config.toml
num_key_value_heads = 3
init_std_up = 0.0144
weight_decay = 0.07
decay_fraction = 0.578
final_lr_fraction = 0.0
Each number is 128 + 32 x the weight over its row's rms, rounded and kept within 0 to 255. Layers, rows and columns count from 0. Numbers have three digits each. The size before them is the row's rms in percent of the matrix's.

# layer 6 attention value, 384x384, rms 0.182, rows 343-383, columns 192-255
095:126082165125116144147101131077115162162134110083143109060145109142145154134120151133126080178123138106069178161185181106159117146162155138150158126118137116153133094112133116117079148150187138
104:098087190149131160131133152133165088129109114121138133160109136130187099139160141129123176130172136181150125094139074084099171141156124172088128118124171137117103049101138101207121148119109104
099:095108191106121083066163102108080085094141106113121091146154142100137121145106072188149128132135081127130142139082133095088135137122148172135126162231074134111131113051164088127093144138148158
102:101101118168137094149092122098113080082187079128187112153110157134095145152111106142106143127103158056161089104092134101127082075079061161132131126047137149130128116111130127141140098131124091
096:119122125074161091105193092157146129120101051141155161109124119173146175139130045108142077099202082094120145097117186137163110176168194156176106193173127077115129158115125171198100148095160141
095:168048150094095111193136164124122116099118120124129128134144214104142137166162133178153114103096185115119130103152133097200137132110159133134130158144182141125105107116130090164072099068063114
104:120133139141105121147095112119163122140081119095141129160061104046086204103090107101135129100096174138103107159114103135149157159069177154112130103121161102142089152112137074127065103159114052
103:105164097132177113122109071131125172124166147127164133159153195119134173183115097127109122086143116122130193170068128142119114100154175173139147139111116144135118051088080147104145169147163142
102:127142121083093152120108138151132163106193152133098145072172154113176181182080105154153134124185131134111120120137144126131154056073124102159111126174133119165144126180080085097141123128089094
105:110136137125104148172136131156160151099222154093118193143182122146123176132118156119187136130143154115078188128147066086143147105146117181143180158103183151186203114171112112149119114106191162
104:134151133130115124112108214175126149170166123151141208119115177172075135155150124158103066155131147128172167164180133082098127088157185079114107149105134126163150121144089184136120184139106136
107:118160094174110173046141128168143133207087065100112121204106106131185145138101113150106108118138096112163084166132155106156116169115148141125122116161154100090041063089131162123114191203111143
099:076067067169125094072166119164151147155159147118104125125135136109070109107095091135083137128083121133117119154076121171089046152159110186152172157220115142095132073149132108104178092175115151
101:056145146122123110153092115094154114083143134106113158069088119142167124110189146094074109211136129173094086151090166109152158112204126122130100213124128150086161092126132134134109028125112088
098:162167115165117156068159133148105111125140162136124114197162167185137084138090128134120181133099136123124116160129111099127164107128088146153168120119156115141108115143146116191108153055081145
100:165112107083089123109096123162145118129121097177156141097137145122128049126146108121067128066131125093109136103180181053144108153125130163132125097100113159108114161093136113156146088113106103
101:097076143135139114101089202142155094148141139106078145123051056108057132142143163096124108152105182137143155104157127088156107079168158150117203190133137116117145134133146131141123132074156126
099:100170118112104128104123190094159079174066129153097118153111144085178100129101172137115088164117150075146110177165110071113141110115124074096123098175108121166229136137103148080108133120131127
100:081109107038151139125152105059155184041129112124154079199180154142143054104092195155149167159084147153103128127120122110139081158107101125162149129153151157147130112116115106155126164149101081
094:140095134147179098127106136148169118149186080161069143049107130086083120107108132112129111101095116103064131090110154164120130143135119121138165091097142159164132164145167169110188204113108139
097:163124151172163090119125132170155135181098132123142132123165142125120132190153107161117111131174070105110149071129077101094116125144219171089113099087123174178140045148089172133135159199152193
105:145150167185168137112098102145143114170093140125191077150168134130061142073146174111095176172115126099152136081118140153141154153140121183161163127093207126125129090104109140158186138159126129
097:091094115162154123156106141161112105188085137168096117208122153135192172114156105125115141110083121142148102153126110118136113135113148113109148122152121121098107144121134160115235130114135164
095:139132088104134102148093134190086125101170185129137126072118133102154137060086127101112073123141134099142126133161108127181190149163172112051163173146201068170094170147123146054146118076133152
097:167078138089099135158183100063091132083160028146136103099133132094156159133142075139095114114139134095139132076116161149199140195116105169172164197147070157118084157083108147142127148124127127
098:111082083127120101180137081114201107123139147158145128111101180108076157160130170144087139080176117120128136183120144128169127118121182149090086099128124142141085125162115115158128096099052129
105:174138115123092156042108147090140091125150113128123091124140110057057080142180145151150120135136121184109143132168169120092124157106101091141152115133143171125114140141133115059065095106128091
096:170119151091152198060132188101138066147156134149141184066102111118138153100118114137099181107103182100122170094100131149096108141171068148088185144124108115138125120135136129163125145150160181
101:100226160142142111147134096110139048116117123143137107121101094130086112140062100146113079130175161128210139122063157088065139100138203181124146119168116095115189115135148181128096156146096097
101:166094144143134129177123082142089117166109104092130116111143185156155126090156118122071123141132140051167147072190087095166185129099139111055124240125130135116108112176137096110147107139111136
107:097092123099170118183059216150148178142149152171162149096130123163184123146115119156112157128082108136095202109119096069135125163102145146169158123165105138160072135076090096137107192154166082
101:152165130110070092172125164152167139168128099107147165102119121138127140105175132109142144099137103115120158049159125170148156174119173127114111137090136120107210204142126188135132135115172151
109:094112140158131105127118163151124137123145182159091107075218084134114115163112074119159159125162106149075179077132192079123097162138103137126079149127153156187178109100084171106126128132156142
111:111087105095162124188116175137093139105125140160156121139131131112094110131101176091211164136110137136102146133125153127094166175107157119165132107170157140077114144107129096085103172111102107
102:132143136057103156136066080136129070123170132157184192139063116123160116098105151107164180200149151160155131088114156099101082168132161136142117154127097084155101098122122131145097129082093139
100:044125105132127101097125127110096170149089141152136135156118152128109170164143184081137090145103159148111099113148176145099147109143154120071125145097100122108164082217143075116144068092122161
101:113100156093177116079135137121153168136106128098080097122148103141141128122133157108203109179135109114098145144136102158141143141140183112135100132158131118110097099109057157145123168120114189
097:131092108140132142112111188199161097122135193081073128117111155113148125109114152113078141155112113135148087131127146160148114110105094066049155098186166090183108166121166117144153119114117131
094:106102094130064138129141150090159120115173144136097123137115098172163136119140111144099120150161066133101090119167126110156126117104059145109106096106066174116125181121117160147098117147114067
100:175182094126119154151125075138136078107130131098082159091096116135159193115161125098126154116144162143118170133175166131073143145118141127149120136129147108089151118109099106159065103083174095
102:122144158122145139131078164118122140103113152128098155153175118149123126122085155140178175124074111151165106156123093085166141086129115113115138123131125139136099129095046088154156164170134165
# layer 6 attention output (transposed), 384x384, rms 0.155, rows 343-383, columns 192-255
089:182090117127080108161135143174157122128058127113163130173100136092134118115061115100107112109111158195175150141147089119150177111027126174157131071136150084115141123110109131149154150107122126
103:165093111111119120144111095142134128133114178112143130166091127148130167040127144195160148131047110103100106175110189094124115138138180137123125179060124102131097153128195126113098096112113138
094:108148103128140130087123124104154126168090100144103223167095152121113157169132137122144155162130161208156041143196146132096145092157100122148158092066137182172152115165159148089104128159099171
099:097060139132129120097175128136153108171119155115154185175104163098126171085078183154088132158111060123114148081136129141125120191150130099157134158184071113104179082195123146144122118130109149
094:102149095121116087141120117114136108153131154093133139094062100160149153161133155127165157094088147120133071069171183104192189090096115086109138121150140207110141164111189160102193140130169103
098:150147129178132093142098157182167132142134125130117153149102078169140084094070106131143120175092071178121082082160160063111162143160157155098217179121111110074133142119101143076126146121139148
099:134093108066108136132107099106089100159149150131163071083127166168132194108088141070135143152121124122133110110153064158181103111147147150130123114071083109096129117143105151131179089137122131
106:137159130101104125120196170123100092094172091140164119128151122057126110158113192136136084146083133125103114150120122119135127111109111072093129097101168150123157127139100087103101164128153160
094:111123102125180156176094159135103115152159084147134061154131144129139044094125123118151115165085116148146121168158175155154094119124127158099140119143123124108055110047092167170183113153101132
098:108120170144150108060130170123108106101040132106114052103153089131175123100077105143120126113125070154119139153141081134117134180131154142104128088162119137118097147113063123127091106183099111
103:145116089098072125111131110173147163146129084151204065130085153112123101101110134161102131191093092092126076118109088139198104161153105116141138117131191113118117143105133183146119125126200117
104:112151152079181123142183087101089119087149132179105099074138109154135056144138072078154140147072174165113123124136147127142145086104184168074098074105128118112149159198068149056157119106167080
101:095114103121151146122128137153070132141145094126101171133206108117150143124111155070165119110160133127102151085190145080167096117097156166083117135162145092124118154145134115099107097103139157
100:189129148127171110109118131096110134087106094136158115173099161146131151090084128120083183047142111108138129053131131097119166145128127098150138132145113155139131065123093142184114120133137143
098:095158074118105110127130102161152144144136136106108116154134129103132180126093136255180096130113060171148157145126117113125081146101139104110125117173067103133127129144171119103112167117137133
097:187127181176151088135133106127104104166074153102109158166104107126208194089134150211139174170120115087124152136149097098154094035173134137125086108172129123107114152121128074126047140139109106
103:140191189144104140105179100168177139130121077153162217118168167126147150115102184093123140154102121133151116134087124116149125104105112160128136123186135134085039139152067137118160080149148124
089:092099110165147166141111146155099141085131109082133158116081130142100138100098095184134118132047173195089188040163108126127115146122067123156147098098132139101039181118107145086123116140134122
098:103130104129138132124175118091085107150132206107150088162141104132122153151155122134123048136159161180091135090103160171118180127110141066085116111085134171085159120102116155119140139130132122
092:129059126128130139154148172128057165135080149145171148171137102228107075143106159101085153191103104086133150158128156054087091148108038164096124144150063133115148143101084104152102137108083103
098:107159097125125148114088115121159159133141090145115119071138121147129096118182143086140159127138148087116125130130130137139103148094126143166115138182155132110109196139130144166150166075074156
098:076148086138077144130146109125130144150170130110161107121122168100112175163114154142046137105123125112118064160148160033153087166076146116132105168058129133148148038132115111153120096100102114
097:152104107124097083146138095086161176132199139131115112130126120148115082133092173098138119118094141175157165126147144156106151138117135150145181129140114121189144175137145068146058091103155070
092:171148158165107086081101111113122175151145083062093163142143196128179099150157088143195090087181132088146130138094164132118091146131137145130132147127053132125127120114143103149150119108156107
096:088134075140126100122082081179190124160097145165190128100120098161218135138088164136128087115164142106126152093158194118118083073125112128083063143160167154157119075156084133121149133075070120
099:189168165143117140111134121138025159172130151130127103160115105109096145116194131086167157060112171062179116130197111144081108140141127135085155155099102180110112113097099148153117158076172114
102:067145158114083099139120068155098098101138144135176144086187138185072149102109037145086082078111199066096087092087127124151086095153113152164153122135141140145145122136098143228123142116086096
097:070170122128096124142162093137157143052121146153109139158142133108100153161123128184114096129071111115170106116142155117192059131102089145145082117114125172140128116108100154161103115091126103
096:123145137129099174137104109161154114093139047180167131088149194138113156103111155117106202156129084137132142170176115143107081070159121065135056122134109119099098175144115097144123177162096147
094:146146092124119119184149145115140146121132147154137103131113122113148105123109127238097162067124154138131139137121160188066108115140140123130166107143135121147152154135088078146124160137084177
107:130141175165028149135148077148144118137176060084151150096108084190084109097152122133167088129155088141121122144142142128141091134082088070117146151100132126140149132167133181129098162135171119
097:133177156110173138121120150094146156135126135143136102105118144173198125178119087115047159115150166143106166097126097184065087122136101131193151116158140164111114089107107188088107125122124123
098:160195090073090104072155097080100143122110097082137127186153133135131136087108109150122097117095147129117123154156123128062167099166115129180107155199097130098123111076181110121102131093096157
102:151123172142162152087154044093174185094174175105112098149126120091124118102139128130113108147133177171145103145084147137124148105128144192205145127104137129161197089121121093146107172110104152
098:121095156184112144132170136143097123163079136115105058135092121066112191094083146081105154066086102162057088084134102118153189056115110109048117090128173113104114120094109119081126100123168073
103:166036153176173141141099132099166085129139144126098149164120075123117092128101150061123151158138121130147113131138117139163168178145105082137186106113108038115215125066156108152139106079129059
097:094117153124071168120110104101152158155189141150150131114130080161159110136159081130078086110210170154167162126161126078132129135141031166123143135177145102086120194140216143131177113135136103
096:087147151168096174118108146134109142139138137104157159124132067105195083134132126097206121144140154132063121117076106124101136104121132101146148160139108135107088147120126150176147146112134138
093:179144187124083065152115112155128156155099142067133091128110128141119148055091166155156153066142167142138134113142119093134167040143153141052131143136109109125139125112193108135153155108128125
093:125111129097177147104151128111164124139145111142132073149127134144081131070107187122117099100087078134162155152066080154169181132173170098152072093111107144158104151099130122094117162089118169
103:067104142130129112080173165156094141103095143109118091085084064095095153115103142141100102116106141101115107123134126144127104094085093164097099132146147173153135139162149100085077073185197173
# layer 6 MLP up, 1536x384, rms 0.18, rows 0-65, columns 192-255
104:111089093151126096106131123096124108083092137158140118082153112131150096136106145108091171135132144124139138147119109134167107130109080043101117128165136158097115078160147130189143129152091184
106:118170037085105091198101118189152171120083179159102132128112145113121162109161118137163149157103127161164094133155186133120106104101073182129135083115077152086095077126049115098148087195126120
095:129130136164135097112108118118168139151110125102147158215114112144136158193092162184166145098153153144153145102129105095157097076121106136207125147196070165116116126073143094162065119095104100
099:113136132179104111144070096083117157092162109143128158162150165129123112148096083155161107139098139106134122125093157172189133097095143142204142073166139110155119178166137170099063056161045100
096:112072134155179116168182103105143150140205160083117114168142149140140181153161088092138128051110156117176168163136177074146125106152115144202054127133132141156098107132151130136138129137164152
104:062125079054161072165180179124122127109112052142144161111121184140118128097140121132113065142116168150121122058123177088112094142134126160185147127131125164090090156143185060152116141131125126
097:131135110132155133082134131154135137141058142106087137119160110122197175122158187176151097073144123077133062165142139113109128158161184111132132112171127174130109116086125171130111121108135127
097:131132133138137063153129172110156166114122120123060160170124153087178112133134126174154117118066107057102155131112160118149142144127103159124146169142073156097138132135145150099064207167144077
097:135180130130114143112145090093145173130096080155142194136132195069164100099144124155130141096135087127130114070150141123114131171150135177126128099099143127039118109179108136125185095124116093
106:120113133193162092113129134179125113108146152148119171119091136117088164149158204121074172101144116107116158125150111144118162071157197120180145169118130081108132150123142159143145136149139111
101:105147161049152134161112127120212195127131161128158081120129139097119129132138137138148212120129118182131125135136117122115132136119164220077142105091115189150134098137156107148170146165115116
102:111112106136126065137073210148108106105126124095137136115107096114167096092076106206102115083107072073186099125105122103101090123166093124126166165093102158067084170160118174126103156181165154
102:090096191098128112127113084101065121131160128158158088100168132159101140113088141128060194095128149141138105110124127197087123162114112172152207146155114089179168118092145199192148175142145166
099:109179132129109137132116150140135128136098122166123066042059115086096129135086101097078169095055143105145124095123089096075168113161142155174147134114121151104155119137096196128160125099116110
093:124156127155086134077131178151146146178115140121091110180112121123134102122146094144095177140198131151159071138135107145107131168187188082145148126124126088138147133085129182134142173158096111
099:131167110114093114214115096159094228151179152136078069099090127127135152120104109159120156144128063153097145097090150066045141145195173074134119182127111153131112130115113109125102100126125143
102:125117067093124083134142136164188138134113153173126105120145131163153172136081129115116137173109063103116129091123161147183182154156142053086154065089112124106082077106098123107083104143117148
098:123070154114173144136132150111106188167144115120166180089114129124135153158085122127090179089164106172095128134092068170146133170022080139099170159107124149170117087092085112108104093078104081
102:082146160121092165118150054100128132128139087073089147115113121140115088108089145092142086130110113188105148091109112096145111138141073129129163161138103125161086075085160194105114114123055145
089:122112191071174127087067116100141105183116131085089121205083131159106122148148146160069170128130094093104135154130170163139128096163160106173081084122120085123101094141139097075137129129163074
098:122096138108126196156132073125102134130130111125087138169087173186165177139083174095062159134128090189138113159104097111186174077122114140177162157128115132116114109169208119147164136136155095
098:128150092154125124163148115139106122121110101097087117092087115092055113114168119151155109107106091118150110124093141077149116166154133153179123139159170082097202076128135088125161130152078178
088:107096097132128142125127130177128167135099134112074124109132094104138136103128104150147059110137098119056130151127100097090140140106147153123210129101127116228078123124057181098143138090185128
100:185094202145066174134122127163147101137150090109126130142109123079195176063131145096170163149145101104119102081151148146129097143158173105104117130123123162087076105118090157149145108140134154
106:053166147101161092137110097120181124125130161160096149122203180109067133114083086133150135125107057162135147172180132197229139150150108112144134084123075169117128147122060095182120146108092144
092:158150155095090166174144149160126068118146090149095093152090142108179150121143169088147075140120127073131170087159162151132119053092133170124160115128106126098174114038066113135177181149123116
098:089195117108131151198154118123085057065148119175122131152112123159101157143101141145152089153168091131145100157105132156165122117079097144121155104106123132127146113100124112103120094173107143
103:134187180105114136128166076163102159130168144098108151131154096131092102143124091131117120118170123105199094131128191112124111148139109095128115109072133139136215102104156104123144180117152123
094:136113085119072114186122168100108178106151137161122140128105163168170110111131150128126113120164123148179153160145158104113107147131096135152112107099160117145113135154126060134106138062127146
094:160125144136122150156090147078113126068233123167105168113107124124157066092081115207096203103176152140123093119107126189154142148189129120116152143051138067088126106162125109120112104139161127
096:099131116154183127143141133168086111119168167179088114107160113118118150087121118149107103170086106135138173118137074153129141083157168131103129185142121165170122111136119103097149127083185194
087:097152097149153165193117108175142102115146093106156131156122141136104164081107073124088204112121162104147113105152176120147098097170135084101144099126120126132109123153074106117161142145131105
104:060155109131103113151108136091102090160101039147095155146126074131137139059120125146104175168100137130089139073102124109124141094178175138154093139136098120122163112133081139118123112121075132
106:219052118176088149168103118146195113106090086103138146220062140131111174143131118151076133117128140180093112159097125105156113140139116104164151160089070106131117130083181090149130145126142145
110:093111131199127099111102129076154141072125153135110132151139093118142141089138174169147140138131136113084159150100121115082149140157177071087127129093195151131104111117125143152123150114107054
119:103136115147101100149148111128100155133117160161153100114123187152167160168114149126188128126120158139184162177163129179122139114130198098101142104131055104126069153164141097099139129098081172
109:097124103090091123131098141132154135138152023122113176125126102074094144133120128125114094114188093153127102126066131154148103133154027224153130090142128207128109093169100097158144154130179127
105:125102178131125104127203131135112166135139106126149082118186128166128095096142169160127126107120094142098137182165126105124129098062161085187085104109094112111079093120116102095128165069153109
109:109152164112122047166077139088126196128095097114105132119110090113129125124140155107144128129138150132101218132122116085114116116109131159103142089104094219110111113138136146171107159147152061
111:110131090117138129160133125116072155173133131165134055139098082147093133051124102149151149108111067086122091071108102148134155127141156142111140097186153183117084141152105112079101143181080091
104:122140110112124132139135120167085127113214088150092133158092133055124142063159113167110144155111130087169050095186107107167141144154202115089093175164162158058117076080120108119108169113107158
101:147127212082130140109151102150079113134172101085190129109096151139173115112134105170086149143143119097179075147097111107137136065155190082160158110095157165111191150106120151118104132141147093
100:135141135123102112127146171162111102139140107063088094133058128102163152103097160041106078120104145139114104130121113106124199090170170125071140088096128074135126110086059092109135119094147139
095:109160128100091133197142091101080068137117159136149070122182065099106147112086094158134087173145170164131124167154156107133110085171187179131158141118113129152091133110084091132124183095157095
095:111146117049173109098149127120109127094147122141094133080104124216151081075102139125136117097101085112158157163197099131117123092125168183107123122152168115141163110146157118157117131068131135
107:042172104129063104116139154100097155077199120061157193168099159098146106092164081129105180165132088143097154120115124135104192130166073138111122140119114161161071134138098122110110122143134139
114:114137125152164148086157145105106087075087156133152151130095139062168188115097114170089128158146153051080135114183103166094124158123098074110131177112096128056112165142159119177135122109116123
102:105147124146122083153100169140097118107135115165134157117139070140099156092124092131100105153154136105132085165174141093112067170105091103133167132102126163111120158172155140110113140122112154
109:106179149147119157156123095149179134142139137070082134137154165181189110100103186097120140158085106127143163079117034157184140166134119129133092111212085133072096157149104097077153132119129164
106:109125133167148085175115178133118136164108135154115182135071063197166073079143101175109145134156203118080122125119164127146168115155139167135125166131138221070162103063113146096166134169117097
107:124092088108157099136109144159081159100137155077099104147138179116124176125111155149098184126117144225128123137171173131127112124051147101115021176083128050114130142170128063131170096069112153
101:206131089166093114139099144138075150137179132185116183118118099125164094101086108100114175131108128095098093077119121146163172110044123097165116091041169034153073098073101138106117106109155125
099:071112109135095219131170157164095171145115115053125117128170107132106130083150112101112080127117127120180131198129137093102084131106173143161126089123162186140139198096052166104121160139115156
106:174124125147160145120149121124134088164137147182193125126106115121110146106108101110051066159074139113147099108095069118183161164170133154116178154167118191079109161160085148131102038161099104
076:173063085132136126098071090140123139086130107091112156185188075111148083146153095062120126138162175108091123113121143074098124100101111143122170145151077095094156136131130149134134055148115141
091:088123142101092137115113111125054134166163122101138110151025176113121121115140134186137115175177148144160154144133140128160141100125174115098149183100161123130158156108115134100130069125153109
100:127150151153097114150140155143172104124073115188156054110153097115101115114122146092084130131129144120118136099123138116129101135153133166120090113074145138107127171132119095099188126088113115
103:221134182137077135129060161178157103121138188139152099098138174141144155141110076148119082138110133139077142125119140123140113057176137117162142121122098119142096189121121099204172150086131156
099:167110144101073097124114163107208109130163111151121095075142138086104129192156082121174103137088115157136110120071166141168148106110112174157099086172149111160126172139170150145165188155094119
098:069170124137189097191150147139138120107121135109097131120109174179099107148067055107129138113177185207100160126112125081030149086131111058105121096154144106088128087158146131141134109122141195
108:120125134147164064139127162169085148186136150158139119113127098125089134092167090110069069229090112079149051104170084130149088125161129147178131089159132161110175149086097141133150122128135175
098:178171103119150123133143175075131082124152116166112134110138119126107182050098111105122126105141116118112129071106113160185124189131140151128178111116123113117108115123136104159124118153114167
093:108187123118128124135126128133131097110082083092108102137159123103116069144166120091145120094081099119117109085156141120160143150159138113124088144113180153103121060149122153135134141106125124
105:096085181134118091205092113155116131133138112046154152148117140102116109053099066142081130130164127114116106102090181118148116168165118122081124165118064125178113123132175123116165095137093106
085:144153100064130123127126131194138125100101138102145154165181148147085145145122173134087143108145099135128115179137129120185176183138125114165128108102098120139125088148133170187071167091100146
098:128078101121154137116127142145092179115136131120177109120183120114168147075147115126088100099163206115133071084157137161146125080198121082138113115106143113118133119137120099093169127114137179
# layer 6 MLP down (transposed), 1536x384, rms 0.193, rows 0-65, columns 192-255
104:154090147098085121099134112109155126140122145106138133134096076137189138133182141172125113120118111212092110147155168110082097149119086184146147125109108132106131123106148155140129150069134090
100:114138083100192105184132132131143116189102113152148199114133092132147171108128075079101160070095137118156125115111123119155100124155124134115133184126070211105141117062132124171143131210107091
099:131124090116136161099082174143171116141108133149130120102065128151107158113137126125131155060058165128146178146140107102142095196132071150119093089146142097140110098139091108114165104125111179
098:138134118129128165106137138176143126191128108126104140091104070143071138116129170097131137139127141161085072082102166157112122128185105143194126145123128094120097170145096139137115066168112104
099:157159140125112079136139130085139146047153156188075091130056151107154124180124148094151116157138131096133117135115174172097147134161160150110137057100119146115205133112200154212085075150132119
113:133083120140115113142163143150147108144116127145125096111122100101151160129164125107143100094157145142089065182170139101092094173125088152067156068138162122108137151229139162146120158138171135
094:061130172119131134118158150105138166155099127191138128106061126106156174203162134089206079100126235166104111115111185162124138183172128107132106072132132110091146152114117079148169126159090130
104:081120140167110166110138163117122121166101086159117084108151131157216114144210134120144123120124148110142124088134042122091160125178176189140169123100070095094070134099121094117187163135107140
103:118072124176129157137076116110145078121122122123183039148073111101175179151099111132131163163123124119162128126163161136112129112117171119094115085070065130143086130170118098146157153174161113
109:166127076107130088105139158154077212184179138090161129144098099104163089128128112164087159087095089180138073121080147102133119114107084166123139127106078114130150122112146181103124164139138122
107:133092123123159160081099133091129062155141143123159087144100144170128095187136152167162175119074117105147171107153100148069185123146096120132114113149121084118169118134123122161155119070090103
109:096079151112155137130141143088114117125156113172165133098119140080100147154173158147105121147130092142165168096113159118097146142131166077120155137171108126112160170141143155093177126152142145
116:167172110148109143141083148119082112159111171197141132078084102096093166146126169062111158123111186100088161119127112081129149097111150178157092107126120155149153130175142098117089136132150159
101:144113083203132116133066153115121083050151153087119114126086119099113052110146108136165155101122132130127131111155153051095094108125096153129117116099087123117129128079117072120151171123132069
080:106141083107156110113108127129074122135185112075149158150146150131085146153141171126140098113059102124167185111100153107108146073126091104084152092120200155101186114157116082107113106118186077
099:129185144153120159128152144130144160132112242145105058152069121082138174134139081134099134129085150100081130091103129115080173164189090157094164183118144216139166096131124105113112156153137154
099:154104164110099134096084151119142086105136117154186060127064149111115122090140109164140128106100129095102105099124127136110115104137129099165156138097162103101134168150132115120131142158157149
078:142139148131152124178161160113134135116179154144143126140122100136143135153147129125132132113122164156123081106144150113137118158149142172118097139137148093101172119116111148153149130143117138
105:126134144178065138142138095056120100156183169161159131184168136111109147118184113161179179126194178113132136093218089115170134149154115140146153130136129187127088077128166133104109080128040128
097:193110090121128101127119148140112159143111097145118145087149098165128126098144105184121091149069140139139139129151083134118131108098108130124097058125141124189135109177191128122139118066077108
104:140101148140148084133191096078153055175153128159134153147088088175102095136121143138156122171133095154125142137124110148171110062061113113114127115156151192148096091098153131117171208156070108
104:136184130178141162067148127114061084110083071165119133110213093184175164157146195116143114164100167119111091145142169121102129125167098158150120105106096126117089116163114121119171112169167164
092:132145181119132137097180159138059079037147120159162122125091141190076155159141175157165159169144177146147127107191126098132112144055100099090109170164118176082149164133179107141103172126122150
079:134168187098105107140115088138117143160121125155144074148120128207086157153145099135102135099177099166185142107126182095117149158149078111133126102146109117182182110147080137101078099128197113
101:165123148158112149091164086159179147142149125142145112140167089069101141091206076129151089121087036095101145168094032225150166110147102142176163143070148107098155146111090135126094145101131107
095:048176099131133118126097133129081149148081083092155160110110094166159116145134147113190129147119129025126143169145122153129102154126089077138151090076089083176167126060152111168097164135076118
101:138159153100159148107088151157083086166115158141125150136073171131173190085084194140166125168112151115094147099118159093152129166176162188142119103136123149097174108144129179135072141104104143
105:099104195092130138182157123110134151108130154078162112124120051138132085131111130103152135140131142148087107100104095118153139145109126156070129089090141137094119090118146105088130152144125154
087:091112189130102146146058157096075141126162071122175133164102120091099162114102045113121139127106120093152094166193158142126126088142061140071130107109107140094160135130086142156137088114130114
097:154140110125178092120148127174128154153162117073168144098121177105096127147150153184161129092106188125054152163161118062171136162167124140093168134117098135170108110105162096143108189125145121
070:177157155110156141110120134095117114130126140135152124125145114158134064158126106114118080078175126109165168119126157149116163085155109115181151144141133164156184169164111146139107150118214115
099:185094155177116112100154189093035109090134123187143190162104088096155139121078115075183095137081100165134153129140118147090155162099121080119112122108127143133140183113122131182130159124104087
111:094102134129105123145122093144154092156107119197128100133087101122183104124123101158113132140153096132156136102095102160142127129110134110051121134106206195190127085138167150160111167182102123
110:174123093134127161179108146125140167128163226168127130198112115165167181117127157179158119103152105194144129129131129127112078152155145120154155132157141068122127098103136115094082171130087112
102:039109125217161092119122133137152104120145216119101175200126130095110084114146068113125118128195147104119100103187083135146119133122126170099184151120131167152175210107139072124134120125065161
092:179121118158202105127132133110126146159135134119105108176152101111136137139170129078117123120054145157119103164113145140116127108151148140141165092134174168124122087147076162087150151143165170
114:158122112080131116134148130157155112141150068122117140136126190147175158112234090129105121029070119183138089163055076154152149126090097136160130134160135137130124092076130143124117111135120068
081:131121104120143131126111143138124120141079117088122172119102101117145093122112145112118126105116127127126131146159110119144117109145119122072139111145168128075121134124136157107153139089100170
091:132106090107152118138109123107184128115073123157116143163109132083138121147174158124144188141138130111168164236161148165160106096106177096098143105099160176096117105102170138094115129116080189
110:116076153099124141111163152143117151175089208079136089095105068108134147158155080110119172105091159126091142127056143071083156169185085168081126138113168189172126082132222096131155168167100180
110:182172154080159145136157109082116142134097132138130132066151078135096161177127145096184180152193115124121126106187135130124117199140085169135075129142077157095122130147168145107119156102047129
103:105172100187123177131162207129131125156138152167143122112160156132097158062132119154091191099195179131135138084155156113184176110118100098152133124155099080138215117135091162127100142128152154
108:142140117077103133124143090133142093116183134057159078126091100150160153101086089125133164105116105145208096115122155229158175098115133187107114161099120145117122085171114142121128121114132144
096:169081120089174112102139125128174127127147080120144154086141081113123107079121168179113131112151104105208126127172149150161203183159099119168072089107112142063134146178115123134155117140169071
094:095218066140137137165131068167158185176103159069132132091103069107103170148119155114139149126120178154150226095128091099148126129144094166087155143125107105137077111134142095121125123123139133
100:131122126128100194107149119179138087179077108150126140131099097196124186186123105131135195134035072175065091119140095112040159145158177140062163181145171122156097090136097110090117126176075148
084:146154110155153175123145168125165107160170089168130165075094135096128101149164100150049110103120213137116125143174127109133133202197114144169162162090139091131144111170122122147115125141134119
092:133165131159110191132122169126110124115122143121127096141141171146172144156144154109119093084136195186080139177112095147166101103161081148143159163156108158170119121091077162185144180149166094
111:102091077157131054128184124186191125172151073140194071103168091095130133214148143102116149141120112124087136094186112091082102124070117144077128147154090152130089101031094090151090157089114104
094:062147132142158115186135165108135148148145149137092118154149156150107144104184076110116147139130137118082118106178108139043101140157148104081186137108126173206120097078107125125096191137093190
089:196087135186154141130133122133141083142161148151124139112147136054128135121123078131094110098148105130085122078110120107113155172157136125151101133173109143143146116116085115167118092120137139
101:140122128134146108041099154133133152148105154118141124100138148111131178102124134113151130110134140161148154062087126099104103104087124116188130127116101151109178127174153097186079109142131146
105:187105161147164134105173132128096156093133184100083100111110137074174085185170138088162188129146197174174110131131163057100189139081162108071111111181130117098154194166154052085166122102151192
103:121129098102136088118181139129166142143132147149107153165133083112105103186139105111124105050103180138135107122173117147116133145154134173086139147049196102139138146134098152149093157081098090
100:105159108082073129125173170085187066104171140177165126137090134124120148160123158180098157120084088118177128126079129116162106108119094079133075117066177151171200171131115146094108161113134145
094:149163111137193124169149102119114061149088138127175148170050177184125144157173116138118098105035150190104138166163135139114147163146133124076160208059110119121135053056151131116067132139118138
099:181028145124130135099079132111132129202162087131141107150168113142093130222087153100090102093077117120155098152117093055108107129109094122114154111136163111120173097084129065098120165141081136
108:182127176147091150065128161099106117110130155152124136091108129072110096090158144147170153126102137101074179134165076128154180119109083111129128127113087223116105098092135152110137130146104167
100:121090124119139129072118182120131122065108082184124157176078153132114207169095157103123130154123121133136154126137081169091150108096111173091147127091149132161080122068134136172102122131156115
096:176141099177119147126146196069058143134152175162140174162082144141187105163103106134159142185085124115136096119115108097188169159100105163142153085144110124133062163137178121131156144127087103
111:166120159148127135109184127131147178137142156115104146115096154077164117115107184106132143100101093159151122100112134103154127116113167137117131146126110083181152171110102110110170121167127135
107:174151154081134140102129124117178132109098099182100136153165097134097135146116150096120098131145153136139111182107110136099142120106156099117175135065123111085098094108140138069135075110142085
092:164104098091069151152076165136155136157153128108141141121175062128176124130119145136132119088106125154129127115141102060135108154109139127125171159064113101132178174105124163131135069079104136
103:130129077131164141086092097086113107095096116135106152127115131205089102139074090170124079124180151132151133110149160126138134139138126118172214145102150108101090145060175190079128150152217150
088:160127136100142172111143088105084126179120125149094151093068173124160114139148165107129073124083150166105108134170156175071092107085062078088116079109137112123095143095161097002150114149147141
091:107100143117140110107152187084114106076123153103193225129174169126108156210157149160096120162121060110194194134123135144158118187174096142112130192129119111143068098139167114113134219120161150